Part of a small language model's weights.
Size: 23 layers, width 160, MLP 640 tanh GELU, 6.95M parameters.
Architecture: LayerNorm before each block, learned positions, tied embeddings.
Each number is 50 + 12 x the weight over its row's rms, rounded and kept within 0 to 99. Layers, rows and columns count from 0. The size before them is the row's rms in percent of the matrix's.

# layer 19 MLP down, 160x640, rms 0.0591, rows 0-54, columns 128-255
101:55 54 45 46 47 41 47 65 23 52 44 59 35 78 38 48 57 66 52 44 43 44 57 41 39 53 42 54 35 61 61 52 67 48 52 37 61 31 61 61 45 45 24 49 46 47 50 45 49 35 61 42 49 45 46 60 35 47 69 32 47 52 67 40 45 45 57 72 54 47 75 54 64 51 51 54 57 50 66 53 56 41 28 59 29 40 49 62 73 38 56 64 64 57 52 27 54 27 49 47 37 45 39 54 52 67 33 72 59 46 66 64 54 62 71 44 48 39 62 35 40 49 62 40 59 83 55 43
102:39 44 69 66 37 35 69 56 62 57 38 51 38 44 62 70 23 56 68 45 40 68 65 52 65 57 63 40 55 45 39 56 49 54 44 58 55 40 34 49 58 35 45 58 61 49 49 70 44 40 45 49 41 48 57 28 47 49 55 37 55 76 37 46 42 31 43 39 50 52 32 38 50 56 41 49 52 44 49 57 45 60 44 54 34 48 45 36 44 41 71 46 43 63 70 55 47 51 57 60 60 35 35 59 50 49 67 58 38 62 47 34 52 48 51 39 49 32 42 60 40 73 52 53 57 65 38 57
107:44 39 50 55 40 31 47 45 49 48 60 36 39 65 32 52 52 49 57 51 45 61 69 79 62 61 47 31 31 63 64 47 30 52 64 58 58 49 54 72 43 40 70 37 46 48 58 66 63 67 57 65 48 51 51 18 60 69 21 42 62 27 55 43 52 43 47 62 45 48 35 46 35 55 37 59 45 50 52 41 46 42 53 73 54 54 73 48 57 33 53 51 45 56 50 31 56 55 56 49 46 52 46 55 64 41 32 44 56 47 52 48 78 47 56 57 45 59 59 45 72 88 59 44 57 71 74 50
100:34 60 60 65 50 44 29 52 53 56 26 45 37 33 48 58 58 56 59 35 36 31 68 73 36 46 67 44 44 42 41 74 53 43 56 65 54 52 49 52 46 58 35 43 66 59 57 54 39 37 48 65 50 46 54 63 64 59 56 23 45 40 23 33 34 59 56 73 30 50 43 39 52 46 65 45 51 38 33 47 49 58 50 72 62 53 65 57 54 32 64 39 50 36 54 46 49 63 52 66 48 37 25 34 51 51 52 51 59 36 43 54 59 59 70 58 33 31 57 41 56 39 43 57 40 52 49 51
115:65 65 62 39 61 58 47 56 58 58 56 64 39 53 59 51 48 53 55 81 29 51 49 41 34 64 59 40 44 71 42 62 71 50 87 45 39 33 50 48 64 36 46 26 44 48 40 56 55 42 46 63 53 68 65 29 76 42 52 47 63 31 46 60 62 42 51 34 51 59 38 65 45 45 57 52 46 50 74 49 54 45 59 38 66 62 69 52 61 27 46 48 31 40 71 43 57 56 66 39 43 52 43 30 49 48 61 47 32 42 59 62 33 43 66 45 60 51 61 43 55 35 57 56 61 49 56 58
099:40 47 51 34 56 20 50 76 69 66 44 65 54 19 56 59 35 47 68 49 48 60 55 57 52 41 46 56 63 42 54 75 58 57 36 39 42 46 28 52 53 41 60 44 45 63 60 58 55 36 55 50 57 35 43 54 58 54 36 67 51 65 66 51 65 51 44 74 54 50 54 59 32 40 49 50 60 71 51 48 29 43 42 38 62 34 49 57 44 55 53 50 65 64 84 40 62 56 65 63 41 39 26 52 68 67 59 52 49 50 56 35 57 42 39 55 66 29 54 47 42 74 59 40 46 46 55 53
102:59 49 57 49 40 43 47 46 70 44 65 54 41 61 60 54 63 34 61 53 56 45 40 82 53 44 55 41 75 17 51 43 64 57 34 58 36 57 59 49 69 57 43 39 60 70 34 49 28 42 56 31 31 58 44 62 37 55 46 74 42 66 50 52 40 65 43 57 48 56 56 49 52 28 68 47 68 46 72 57 74 51 48 41 40 52 76 49 33 58 51 37 48 50 66 42 52 30 29 53 47 46 63 48 50 45 25 51 56 49 60 43 59 55 42 47 64 44 53 64 34 42 51 57 52 49 41 48
098:28 56 55 49 56 50 40 47 79 38 57 63 41 47 62 60 67 45 59 27 60 54 58 44 67 57 55 49 44 62 58 51 56 54 48 56 44 59 65 43 36 43 46 27 32 48 51 50 55 50 32 63 41 45 51 48 45 48 59 52 33 44 40 50 38 54 51 63 49 26 57 47 48 33 46 56 52 44 49 50 46 33 51 49 46 39 38 45 30 45 57 40 67 54 59 56 50 56 51 61 59 68 63 48 86 47 30 71 40 61 69 53 61 22 57 36 40 36 69 65 36 41 40 41 45 31 38 54
099:56 41 67 63 44 49 65 58 41 53 58 64 45 53 59 37 58 43 67 35 57 30 44 39 50 58 42 55 65 40 22 41 58 54 49 34 44 47 45 31 80 15 48 49 38 34 53 43 32 35 68 52 47 72 36 66 46 33 53 61 35 49 70 43 37 57 40 51 67 33 58 66 59 41 45 46 73 41 51 49 47 54 53 32 38 41 54 45 61 41 35 56 59 42 56 56 61 37 59 62 49 51 34 46 48 65 64 58 55 65 39 41 30 56 61 48 53 54 62 45 48 64 48 48 60 47 32 54
093:59 43 53 48 49 54 43 57 37 34 49 52 43 54 66 37 51 48 43 53 73 45 26 55 46 64 38 61 59 54 58 70 46 55 43 49 50 72 42 34 46 63 66 61 57 58 43 52 56 51 24 54 35 42 50 59 44 37 37 61 34 72 43 76 07 40 43 49 43 84 67 76 43 49 47 59 60 56 56 59 43 43 67 66 51 43 61 46 38 53 61 29 49 41 61 53 46 63 72 49 54 46 36 42 54 35 44 49 56 61 41 54 57 65 55 51 44 43 65 56 39 48 58 43 33 63 65 49
096:51 48 46 43 49 49 28 37 48 47 65 34 51 52 40 53 48 54 50 36 40 44 30 49 43 35 57 31 57 34 58 62 43 52 58 33 30 62 53 59 54 36 43 33 55 58 52 40 42 44 49 49 61 35 50 37 81 45 49 45 43 38 36 39 61 57 42 58 48 46 65 54 60 80 38 32 27 49 65 41 56 49 60 38 47 44 41 61 51 51 37 58 53 37 65 56 52 48 70 64 56 32 36 58 56 44 71 54 45 48 65 59 53 47 56 76 33 58 15 40 69 32 58 45 51 53 55 29
096:69 47 51 41 66 30 42 61 51 69 45 49 29 56 45 52 45 50 53 75 19 42 45 51 80 71 40 48 42 28 48 49 51 44 52 37 44 58 52 37 58 26 52 69 47 42 52 53 68 54 49 66 62 43 52 41 59 47 68 34 58 55 61 44 53 58 52 45 52 45 43 42 53 34 52 40 55 53 57 73 67 52 59 36 45 51 42 57 55 48 36 65 74 44 33 40 70 50 63 59 56 52 55 43 39 64 43 52 60 62 68 42 50 53 43 47 64 68 55 38 47 41 36 64 64 43 44 63
100:53 44 49 58 50 54 53 35 58 51 46 54 57 38 52 36 58 54 48 36 50 53 53 63 62 34 64 68 53 67 57 46 37 73 40 46 39 58 41 39 34 47 52 50 28 42 65 34 59 42 57 50 49 63 59 38 66 51 49 39 80 61 55 23 63 43 62 69 38 64 71 48 44 55 47 31 33 44 46 49 32 68 41 38 69 59 34 47 44 73 49 72 29 49 35 33 49 38 51 49 58 65 50 40 37 41 31 35 44 67 53 48 34 58 49 45 41 73 42 57 44 54 53 52 59 45 53 32
099:31 68 31 28 44 34 30 63 46 51 53 42 48 44 50 46 46 35 47 46 49 52 42 30 43 56 48 34 61 47 54 48 50 56 52 60 52 47 53 45 64 33 55 51 46 46 40 56 40 74 52 50 66 46 71 37 56 59 55 57 50 65 53 55 47 65 54 65 45 54 46 50 70 63 50 26 59 52 58 44 57 44 61 44 63 39 48 64 52 42 52 51 52 42 71 44 51 50 59 48 48 69 47 47 68 42 33 37 39 43 60 48 42 68 37 31 58 53 53 22 45 73 26 50 46 56 61 59
107:57 52 39 78 36 37 50 43 33 53 52 43 83 46 24 58 52 39 53 34 66 56 44 26 51 53 71 67 48 58 47 50 63 43 57 50 47 66 72 81 46 58 48 39 39 55 68 59 52 48 27 56 71 47 41 65 42 36 65 37 51 44 32 65 58 47 43 56 60 42 60 49 30 57 64 40 41 32 57 50 49 48 67 34 66 61 52 68 65 55 45 50 41 53 42 73 61 39 49 56 72 33 59 29 52 43 32 35 48 79 36 44 55 52 41 40 47 41 58 59 42 59 45 53 72 49 40 46
097:37 53 49 88 52 45 50 53 57 45 61 41 34 46 63 42 40 63 54 42 58 36 51 67 53 38 24 54 16 61 48 69 29 50 71 38 46 54 45 41 70 44 42 50 35 15 58 53 41 49 42 46 56 23 43 55 58 42 73 60 42 54 45 58 65 66 64 43 46 55 56 53 48 43 82 57 46 53 59 27 28 41 46 47 54 30 30 62 61 54 53 51 44 47 41 32 47 77 43 49 38 68 69 43 51 59 60 48 48 52 64 42 75 56 49 52 39 41 53 55 67 60 60 63 38 44 59 47
096:45 18 54 65 44 45 37 47 61 41 35 45 45 55 41 53 35 53 63 43 61 32 68 39 67 45 55 76 34 59 61 63 73 49 47 60 64 25 37 62 60 53 45 55 68 35 51 57 52 50 40 51 55 70 56 62 55 41 38 52 67 61 62 56 31 50 53 25 43 42 43 45 27 49 41 36 68 53 50 52 53 54 36 58 28 50 35 53 69 43 61 41 61 59 53 61 71 61 47 31 36 54 52 54 30 47 58 46 63 54 40 46 27 57 47 50 52 34 42 69 61 39 60 51 55 47 46 44
093:50 54 59 16 72 56 58 48 47 29 83 47 34 41 41 42 48 47 51 59 53 50 66 60 55 58 53 39 64 59 43 59 58 39 45 49 48 69 77 52 51 54 64 52 45 48 59 40 53 60 71 40 47 34 51 43 52 37 59 43 26 48 33 53 56 62 68 54 49 82 61 46 46 63 38 47 60 57 50 46 28 39 58 53 51 40 75 41 49 53 43 38 42 48 36 59 56 39 56 50 49 35 32 30 63 41 42 53 45 45 54 44 60 71 47 72 58 65 52 64 24 62 58 33 53 56 49 65
101:33 47 56 50 60 44 58 52 55 64 53 46 48 47 52 54 45 51 55 68 59 53 65 57 40 54 35 30 33 44 31 24 71 41 49 29 32 73 56 42 19 69 73 52 52 58 43 61 49 58 61 33 36 54 46 72 40 45 44 22 48 52 45 63 38 48 50 31 46 84 43 46 74 73 44 63 53 38 53 47 53 41 48 71 54 62 59 46 44 20 57 56 28 58 38 45 47 54 60 46 41 30 36 43 52 47 62 45 67 57 53 39 53 49 63 53 54 42 72 41 35 80 69 63 67 51 52 65
098:75 55 65 53 57 66 70 57 51 45 48 51 55 37 55 71 56 32 41 39 54 53 44 35 65 55 27 42 44 69 32 43 62 30 47 68 52 48 56 44 53 41 56 59 53 33 57 47 53 55 49 47 39 57 63 50 24 36 54 37 46 64 60 11 62 76 42 60 50 69 45 57 72 54 44 53 42 67 31 53 47 56 61 63 54 23 51 40 46 42 47 48 40 48 33 33 41 38 47 53 44 36 44 43 47 69 41 43 32 45 73 49 31 36 42 38 50 46 69 36 62 49 63 67 58 47 52 44
099:54 59 43 60 59 21 52 35 72 38 58 66 50 56 63 45 41 46 40 46 27 54 55 47 46 43 32 33 33 49 58 52 57 49 37 82 49 47 45 48 45 54 64 38 59 52 33 55 40 58 46 44 56 69 55 64 46 50 46 63 38 86 59 46 59 53 61 55 35 61 79 51 48 54 62 47 51 45 47 36 59 76 23 50 58 40 56 35 53 73 49 48 47 18 41 63 28 77 48 48 44 80 45 36 66 39 49 19 45 62 49 62 45 48 56 44 39 53 50 55 49 41 43 67 39 42 60 52
104:48 33 34 54 49 69 67 52 50 52 53 49 66 48 29 36 69 62 42 67 47 63 51 37 45 65 42 41 34 19 55 56 56 35 51 56 43 23 31 33 50 40 28 50 61 67 46 76 52 66 46 73 42 28 35 56 65 55 62 45 44 55 68 50 49 81 24 70 49 32 57 44 21 44 34 61 60 54 44 64 62 42 49 28 26 55 38 47 72 42 49 50 61 59 40 43 49 51 58 38 41 57 44 44 52 56 57 38 53 31 45 37 40 44 40 51 32 66 32 46 57 64 71 50 51 51 38 36
097:58 40 59 67 49 69 61 51 69 50 51 52 53 48 67 47 19 63 18 54 53 56 54 48 63 49 63 63 65 60 37 51 69 43 64 53 61 50 49 69 72 48 39 35 47 74 45 68 67 45 52 53 70 60 51 62 54 42 31 64 62 25 41 68 45 44 33 45 37 66 53 64 48 56 52 53 68 45 50 50 53 32 50 45 69 38 53 51 39 44 45 54 38 18 45 37 61 43 23 52 37 61 63 40 40 38 61 49 45 43 47 50 75 29 31 44 49 34 29 54 47 58 41 76 37 54 45 47
095:56 51 49 59 52 51 42 66 62 56 58 74 39 70 46 46 55 32 46 54 35 67 27 48 49 30 47 59 59 48 51 44 45 44 40 56 48 59 41 48 53 68 64 55 52 34 36 49 64 65 39 77 42 49 57 46 41 67 58 39 48 65 55 37 49 36 60 72 50 41 68 51 32 44 56 65 66 47 64 48 62 32 52 60 56 59 35 53 41 51 33 46 41 35 30 25 46 34 54 49 45 65 58 39 48 53 44 43 34 39 42 28 69 42 30 55 50 56 62 39 57 28 33 53 41 44 41 36
098:54 52 57 35 64 60 34 57 46 47 47 36 51 54 25 37 66 51 42 40 54 74 25 54 32 63 50 30 67 55 60 82 55 54 51 57 67 58 38 37 72 33 60 44 51 56 56 36 46 39 53 28 48 42 58 36 44 24 56 76 48 58 69 44 51 41 33 48 37 47 62 76 35 51 44 37 55 51 44 32 50 55 64 27 56 46 66 75 62 50 45 69 44 52 57 66 52 27 50 53 66 24 74 63 50 67 64 69 43 53 42 41 15 46 40 55 37 49 53 49 66 46 38 34 50 50 54 48
104:73 52 51 48 48 35 38 56 45 56 40 32 55 64 30 31 56 57 49 38 59 54 52 60 47 41 28 58 46 52 58 43 29 49 50 39 43 52 67 25 62 38 55 39 53 46 51 30 38 34 48 53 50 42 55 21 48 43 35 39 53 57 54 68 39 57 38 62 52 48 53 37 50 69 23 41 34 51 65 42 62 53 47 32 60 49 50 63 62 28 34 60 56 44 21 54 34 59 54 41 55 40 52 46 60 70 47 57 58 61 54 49 59 73 56 62 53 58 47 39 44 64 36 56 67 55 61 54
102:56 44 69 56 36 32 40 51 37 09 44 40 64 35 43 23 50 64 58 51 32 35 63 54 52 42 69 36 55 47 50 57 49 50 49 51 56 59 40 44 61 40 49 52 66 33 45 55 56 41 45 62 43 54 50 41 49 65 44 61 51 31 49 37 46 52 54 63 60 65 44 57 45 70 51 61 39 37 38 44 39 41 67 55 44 56 66 50 48 30 39 52 34 43 61 46 50 46 58 52 75 51 64 40 51 40 61 45 41 45 53 59 28 47 55 45 31 81 40 52 46 37 39 51 65 63 57 58
103:74 39 41 39 36 48 32 52 44 37 26 61 63 47 52 30 64 32 49 43 66 30 52 42 46 37 43 77 72 57 50 75 48 61 54 31 34 40 59 47 36 20 55 36 52 23 50 72 57 74 72 47 58 41 46 44 52 49 62 42 53 63 48 40 60 41 38 72 36 48 74 48 31 33 41 52 48 63 39 42 46 55 48 59 52 38 49 52 41 62 43 67 56 35 27 65 64 33 42 72 51 64 74 57 64 52 50 51 58 48 47 31 51 44 61 59 44 43 58 55 61 44 61 70 49 56 44 51
100:42 26 27 51 69 46 39 49 58 60 49 56 62 42 47 43 53 51 32 57 49 42 39 49 48 53 48 71 42 44 67 55 51 49 38 70 53 50 40 41 52 27 36 44 51 43 45 50 58 66 30 58 36 36 34 59 38 53 61 62 52 54 69 58 39 58 60 52 47 37 67 41 67 38 70 57 51 36 22 44 45 34 34 49 44 58 48 45 54 50 43 43 36 38 66 45 50 34 64 45 44 56 40 60 54 52 52 60 29 20 50 46 28 49 60 58 28 51 45 46 35 63 39 45 50 46 54 57
101:43 39 55 52 54 35 58 33 63 55 58 63 58 50 40 65 45 50 60 39 47 47 54 34 53 51 50 46 57 28 66 48 51 33 56 52 51 62 53 46 45 47 41 59 30 66 52 51 68 55 45 28 54 48 64 34 45 44 56 48 50 62 54 32 46 37 42 44 54 49 53 32 51 74 61 35 68 37 30 62 51 44 34 42 37 51 55 37 34 69 48 59 43 42 34 46 55 58 39 62 80 64 59 58 43 58 56 41 47 55 50 27 61 36 58 73 48 34 42 48 61 48 48 49 43 30 57 61
102:50 40 55 42 26 41 39 45 67 56 64 22 32 53 19 52 35 53 53 61 51 51 35 72 50 45 65 52 74 53 82 47 42 65 55 54 50 46 47 53 49 49 36 47 74 47 60 31 37 57 68 39 72 49 58 35 46 48 60 47 45 41 73 52 55 49 58 47 61 48 49 44 57 26 40 44 43 48 62 57 57 40 49 66 67 48 51 57 63 57 43 33 62 54 71 66 50 70 54 54 46 58 56 54 66 54 53 37 40 21 65 50 47 69 55 58 54 35 36 45 40 52 32 60 47 48 47 55
105:72 60 57 42 49 65 42 49 46 55 50 47 67 46 57 54 59 53 55 61 47 54 64 60 39 36 28 75 47 45 33 49 33 52 67 43 49 48 40 52 71 53 51 62 38 53 54 45 45 50 38 56 57 47 54 58 63 61 74 57 51 32 40 67 55 53 44 63 60 65 49 41 46 56 33 70 61 34 24 58 60 47 64 42 33 52 43 53 65 51 48 45 57 47 62 48 59 58 61 53 36 92 51 50 42 19 57 60 56 63 36 36 52 40 66 36 46 59 59 41 54 65 39 49 56 53 43 66
105:48 40 58 46 36 32 42 85 46 29 49 41 56 38 52 66 32 51 42 59 77 46 46 19 69 35 42 41 54 55 44 45 36 61 38 59 56 35 57 43 61 57 57 28 43 36 54 64 60 55 40 32 70 42 32 60 50 40 66 54 46 59 47 54 35 49 43 52 51 17 58 52 38 38 42 53 66 41 32 62 43 43 61 50 55 34 33 60 43 56 53 64 69 46 53 39 58 44 52 56 48 49 42 39 56 36 54 81 66 46 55 42 70 36 39 66 56 43 54 54 67 48 62 45 39 47 43 40
100:59 71 38 65 53 51 32 46 61 46 59 41 30 58 49 44 60 41 26 47 27 40 63 28 63 60 40 43 44 49 54 38 60 49 40 42 90 48 46 64 50 51 61 62 53 45 49 53 55 70 45 50 44 42 51 52 65 59 51 74 55 46 40 48 42 60 46 50 60 21 57 51 61 37 73 39 48 41 53 54 58 55 24 52 62 26 53 42 48 46 66 54 46 51 46 54 40 33 45 55 66 53 42 63 68 48 50 76 65 64 43 46 77 53 53 48 63 33 51 54 65 69 57 54 34 48 51 60
100:42 46 45 46 39 50 73 58 54 52 42 32 51 49 56 36 35 63 41 43 26 51 65 33 40 49 47 45 51 69 69 49 45 47 42 43 61 25 56 44 54 71 65 58 49 45 78 54 41 45 38 59 32 48 68 43 51 55 47 39 60 55 57 56 48 47 42 52 69 27 36 52 67 50 31 56 46 72 50 34 34 44 64 35 46 60 44 71 64 66 38 61 33 47 57 48 37 42 62 31 44 66 54 37 50 58 45 59 43 43 74 46 54 40 47 34 46 51 50 49 69 54 54 50 41 53 50 46
101:49 53 52 41 50 55 49 48 54 42 47 59 53 75 65 46 51 62 49 62 43 54 64 51 50 52 49 35 41 40 37 34 70 40 32 53 64 60 19 63 63 57 59 54 52 54 49 57 41 57 51 17 45 30 57 68 50 68 57 51 68 21 41 56 57 60 48 66 48 49 51 57 43 43 50 61 46 53 60 43 41 48 66 44 44 38 50 43 42 38 53 37 59 56 42 56 51 44 43 37 52 41 19 72 58 34 53 70 35 36 39 53 61 53 77 52 44 35 60 69 56 62 71 46 46 51 46 65
108:67 58 68 51 63 46 70 63 48 59 62 74 42 49 58 48 55 44 52 45 67 47 41 53 50 50 39 26 52 41 59 53 59 53 55 25 37 59 49 40 65 63 57 51 72 61 71 74 28 59 47 59 25 36 35 41 44 49 33 51 52 54 48 44 60 36 49 51 34 43 35 54 49 47 60 62 57 58 52 55 38 70 39 50 57 64 68 50 75 45 63 33 39 50 52 56 42 42 59 65 55 56 68 56 40 43 52 70 58 61 40 61 47 51 52 53 41 52 41 38 47 38 53 53 33 45 78 71
100:48 59 34 36 32 24 56 45 50 66 22 56 28 37 43 41 48 56 48 43 69 53 42 36 59 55 60 41 30 65 57 35 39 47 41 50 53 66 55 38 63 63 24 58 63 43 60 40 56 49 37 49 70 39 34 52 33 68 35 41 45 57 53 33 50 34 70 40 51 59 65 44 57 10 47 80 59 48 29 56 46 50 48 52 61 55 52 51 55 51 71 46 44 55 67 43 67 53 54 61 47 61 49 35 40 40 65 52 89 41 74 47 47 60 36 26 60 65 55 68 64 47 48 58 46 49 50 51
097:40 79 50 34 51 57 34 51 62 40 59 45 51 46 66 53 43 59 41 67 43 48 34 39 52 54 52 21 59 36 60 46 54 44 51 69 57 30 44 42 45 67 52 32 52 48 47 33 52 44 49 44 59 36 41 55 50 66 58 69 54 37 45 57 47 60 61 55 49 71 80 49 73 52 25 55 52 60 46 46 38 39 38 42 57 47 44 44 79 35 64 51 69 41 56 54 37 30 51 42 31 34 56 47 76 44 74 58 40 43 48 52 38 32 56 65 34 54 40 44 69 51 57 56 67 39 68 47
096:54 46 42 52 52 29 41 59 41 30 63 62 63 52 51 53 43 54 61 52 63 69 36 40 65 44 49 67 41 41 32 45 43 20 61 56 55 28 58 30 41 38 65 44 53 30 49 48 52 47 50 47 20 49 38 49 16 41 58 59 46 53 41 43 30 65 40 43 72 40 45 48 52 61 52 58 60 48 39 55 50 62 44 63 25 49 40 61 55 71 78 51 68 31 39 69 57 56 63 64 59 52 53 50 58 69 30 60 32 48 62 60 59 59 67 57 35 48 55 50 35 19 56 47 45 67 33 52
101:61 59 46 50 89 71 25 51 44 38 38 47 41 63 42 41 55 55 52 44 48 60 49 32 84 53 61 44 45 60 49 42 38 62 48 59 45 37 49 72 45 68 66 46 52 46 44 71 70 45 55 50 55 62 62 46 62 42 38 47 69 51 36 65 41 61 36 55 59 42 63 40 38 40 40 38 51 55 67 51 38 55 57 64 55 48 45 46 34 38 41 33 56 60 33 36 32 50 39 53 37 40 74 45 32 60 43 48 43 39 31 43 53 59 47 48 45 27 55 64 56 42 55 58 34 81 29 26
100:38 66 38 37 44 56 58 55 21 65 51 49 28 69 45 69 52 33 46 48 59 58 71 39 52 51 53 63 34 31 52 32 57 35 62 60 55 46 44 56 57 61 60 45 49 47 53 59 58 32 55 47 17 49 66 44 42 40 49 45 53 45 48 51 56 61 51 32 57 22 21 31 37 37 45 34 58 32 49 49 52 71 43 65 77 57 63 50 37 52 37 57 31 62 69 48 36 65 42 50 51 53 60 46 62 39 57 56 43 27 46 43 49 36 57 34 47 61 40 47 66 47 59 42 57 47 57 56
095:44 44 57 66 28 61 51 40 55 47 55 50 50 47 51 41 67 58 53 39 40 44 60 52 64 24 53 69 46 49 76 81 46 68 43 58 29 45 51 27 42 63 41 50 54 63 52 45 44 19 58 48 52 45 57 76 60 52 45 55 69 42 73 40 73 54 51 52 37 56 54 41 45 60 68 44 57 61 63 49 38 51 57 50 53 41 60 51 51 43 56 36 48 59 50 67 49 42 64 42 45 55 49 45 48 47 51 47 41 52 53 58 59 64 36 54 54 31 56 50 55 58 51 72 43 48 40 58
098:43 52 55 68 56 51 39 62 58 35 34 40 45 57 38 68 53 42 53 52 44 41 56 26 40 32 60 46 57 57 71 51 46 33 46 56 61 52 49 56 43 24 43 55 41 61 42 49 44 47 48 60 54 48 61 29 42 35 36 59 51 48 22 66 49 30 62 70 42 61 44 49 41 47 37 42 67 46 44 53 49 54 55 59 55 62 47 50 24 61 53 56 63 40 56 36 56 28 36 46 48 27 65 51 45 43 40 59 37 51 41 24 49 67 62 36 45 54 40 51 50 66 26 57 32 49 37 56
097:43 56 62 36 54 41 48 65 54 35 59 64 54 31 48 36 61 27 48 40 53 47 52 46 54 57 49 69 54 55 58 87 27 62 53 50 48 47 50 35 40 53 42 50 40 52 79 46 51 54 42 59 41 48 52 31 49 59 57 36 51 53 56 57 46 52 81 30 47 59 46 44 28 38 47 27 77 49 59 60 73 69 56 60 50 43 61 68 68 35 63 52 47 31 43 45 57 28 38 50 35 65 56 46 42 40 52 45 53 35 48 50 35 46 47 70 53 32 71 53 27 48 65 46 55 52 55 47
106:47 46 63 61 54 63 47 37 30 57 62 61 38 45 37 59 48 52 49 36 29 48 46 55 37 42 64 56 68 58 64 64 51 42 45 60 65 41 55 54 52 71 51 31 48 60 49 45 55 59 15 38 85 58 57 64 65 53 68 60 51 59 52 59 57 47 51 41 17 47 72 21 47 68 40 51 54 31 53 45 42 44 60 62 63 50 46 59 50 44 49 32 67 56 56 33 38 34 33 70 59 58 56 67 52 38 58 56 66 54 34 31 39 38 35 53 40 44 80 47 54 48 35 29 55 62 47 43
093:49 42 47 52 42 61 37 44 38 44 52 43 52 49 64 42 39 55 29 51 47 41 63 49 50 48 51 29 46 53 32 57 35 45 43 43 49 49 55 62 63 58 67 68 49 49 54 66 26 41 70 67 69 89 46 75 44 55 58 46 60 65 39 58 61 53 41 46 52 59 33 40 63 73 46 50 67 46 56 31 41 48 40 59 36 50 48 57 27 58 62 26 57 60 40 44 54 56 51 48 55 40 71 44 62 41 41 58 66 43 59 47 44 56 33 45 35 52 65 47 36 34 48 40 77 52 42 48
101:39 48 64 48 20 59 49 64 45 53 61 53 50 77 37 66 37 45 51 39 69 59 42 52 52 52 39 61 32 23 43 52 51 37 55 53 49 57 60 68 41 65 42 48 48 52 58 33 49 32 42 49 47 60 47 24 74 50 74 48 53 33 12 41 42 50 45 30 44 35 40 72 56 35 58 55 39 35 65 59 39 32 61 46 62 65 60 34 49 42 24 29 39 50 52 56 54 38 49 60 45 44 37 36 62 38 51 58 53 54 46 49 41 48 30 27 37 51 54 38 53 70 46 59 55 44 76 59
093:26 33 56 67 54 24 51 29 47 56 28 41 47 78 49 53 46 47 69 41 28 55 45 46 33 29 53 67 42 45 67 50 55 47 45 35 50 34 63 65 19 67 67 53 48 33 39 63 57 46 46 49 57 45 60 29 35 66 33 57 69 42 59 49 52 29 51 46 44 63 39 48 44 68 62 67 59 69 57 44 59 67 64 63 72 43 59 56 62 75 32 54 43 40 64 36 37 50 61 44 85 37 35 58 67 50 39 46 50 72 64 73 56 55 49 54 70 37 50 60 55 45 70 63 54 70 61 53
099:48 51 31 49 64 47 37 53 44 57 59 48 70 35 42 48 62 32 65 53 40 47 43 45 52 31 65 51 57 31 61 50 73 78 59 54 53 51 56 61 48 22 42 40 54 55 46 60 53 52 57 44 55 69 16 45 42 63 46 29 47 41 54 45 40 40 55 54 56 61 54 46 62 51 49 53 58 55 51 46 61 30 43 51 59 55 40 67 33 49 65 25 61 54 48 53 59 43 56 40 53 63 49 41 17 38 66 33 46 48 39 55 57 42 48 41 59 62 44 40 58 59 61 46 63 53 35 52
103:47 43 64 60 28 33 34 50 53 32 43 57 49 42 39 63 52 31 40 51 56 29 40 38 40 18 53 56 64 43 48 61 48 63 58 60 52 44 63 73 38 47 68 47 48 44 43 64 64 60 52 43 33 44 37 56 73 43 59 68 69 38 55 39 59 53 51 56 68 55 30 48 60 62 58 47 55 31 60 47 52 32 64 57 66 39 51 43 54 67 53 46 42 40 40 37 72 51 54 56 63 43 39 38 53 43 62 42 33 47 52 47 47 40 40 44 70 54 51 34 72 74 46 48 47 59 63 44
097:27 40 54 67 24 57 60 36 45 57 58 68 58 39 57 56 40 87 58 59 62 37 51 59 38 53 64 40 50 42 66 33 67 32 41 45 45 57 64 54 50 32 55 43 63 48 59 41 30 59 53 48 55 57 61 46 41 64 48 66 57 53 21 44 60 58 68 60 50 48 52 59 63 57 52 52 69 50 43 27 43 61 34 58 56 58 52 68 46 21 46 66 72 45 55 42 48 58 43 33 47 62 41 58 72 45 64 47 53 42 62 56 53 78 54 24 07 75 52 29 48 50 26 37 35 41 67 41
101:22 53 51 53 60 66 55 48 59 73 26 26 47 44 61 53 46 60 36 61 55 55 48 47 44 35 48 53 51 87 49 54 59 68 63 63 53 62 53 66 70 58 42 43 39 58 43 48 51 45 25 49 32 49 56 46 40 33 51 44 52 39 56 63 50 54 59 45 37 48 56 52 20 69 57 48 31 64 60 44 34 45 46 37 59 48 46 24 51 53 69 64 53 59 43 26 44 54 56 35 71 42 49 48 36 74 40 64 58 53 47 57 32 59 58 49 34 43 45 60 55 35 54 42 34 50 41 50
096:41 56 46 60 31 67 31 45 37 50 24 37 47 41 46 50 56 47 63 46 56 45 57 13 50 40 41 52 50 53 92 45 44 44 62 45 46 59 54 49 31 46 45 58 35 59 69 59 43 52 39 48 48 40 73 46 53 60 58 55 60 44 41 49 47 55 56 63 51 50 61 34 66 49 48 59 50 60 53 57 61 54 41 51 36 56 46 49 40 42 61 46 62 50 64 59 45 40 40 42 51 47 48 56 45 46 40 58 56 43 69 51 28 48 31 58 65 49 35 48 28 44 46 56 64 51 57 46
099:62 47 59 45 39 37 26 42 45 66 69 71 52 61 67 55 38 48 59 63 72 45 73 29 47 46 47 50 52 70 32 33 58 56 39 30 65 38 52 68 61 68 41 68 65 48 56 50 64 65 55 40 62 48 53 40 53 42 43 43 50 67 43 53 63 58 56 50 42 35 79 44 51 52 35 51 50 71 33 45 31 52 44 60 65 61 49 62 51 54 34 72 42 56 65 05 49 42 42 67 51 57 66 54 54 51 41 46 22 63 49 40 56 50 58 61 39 63 46 65 50 39 50 57 59 77 33 36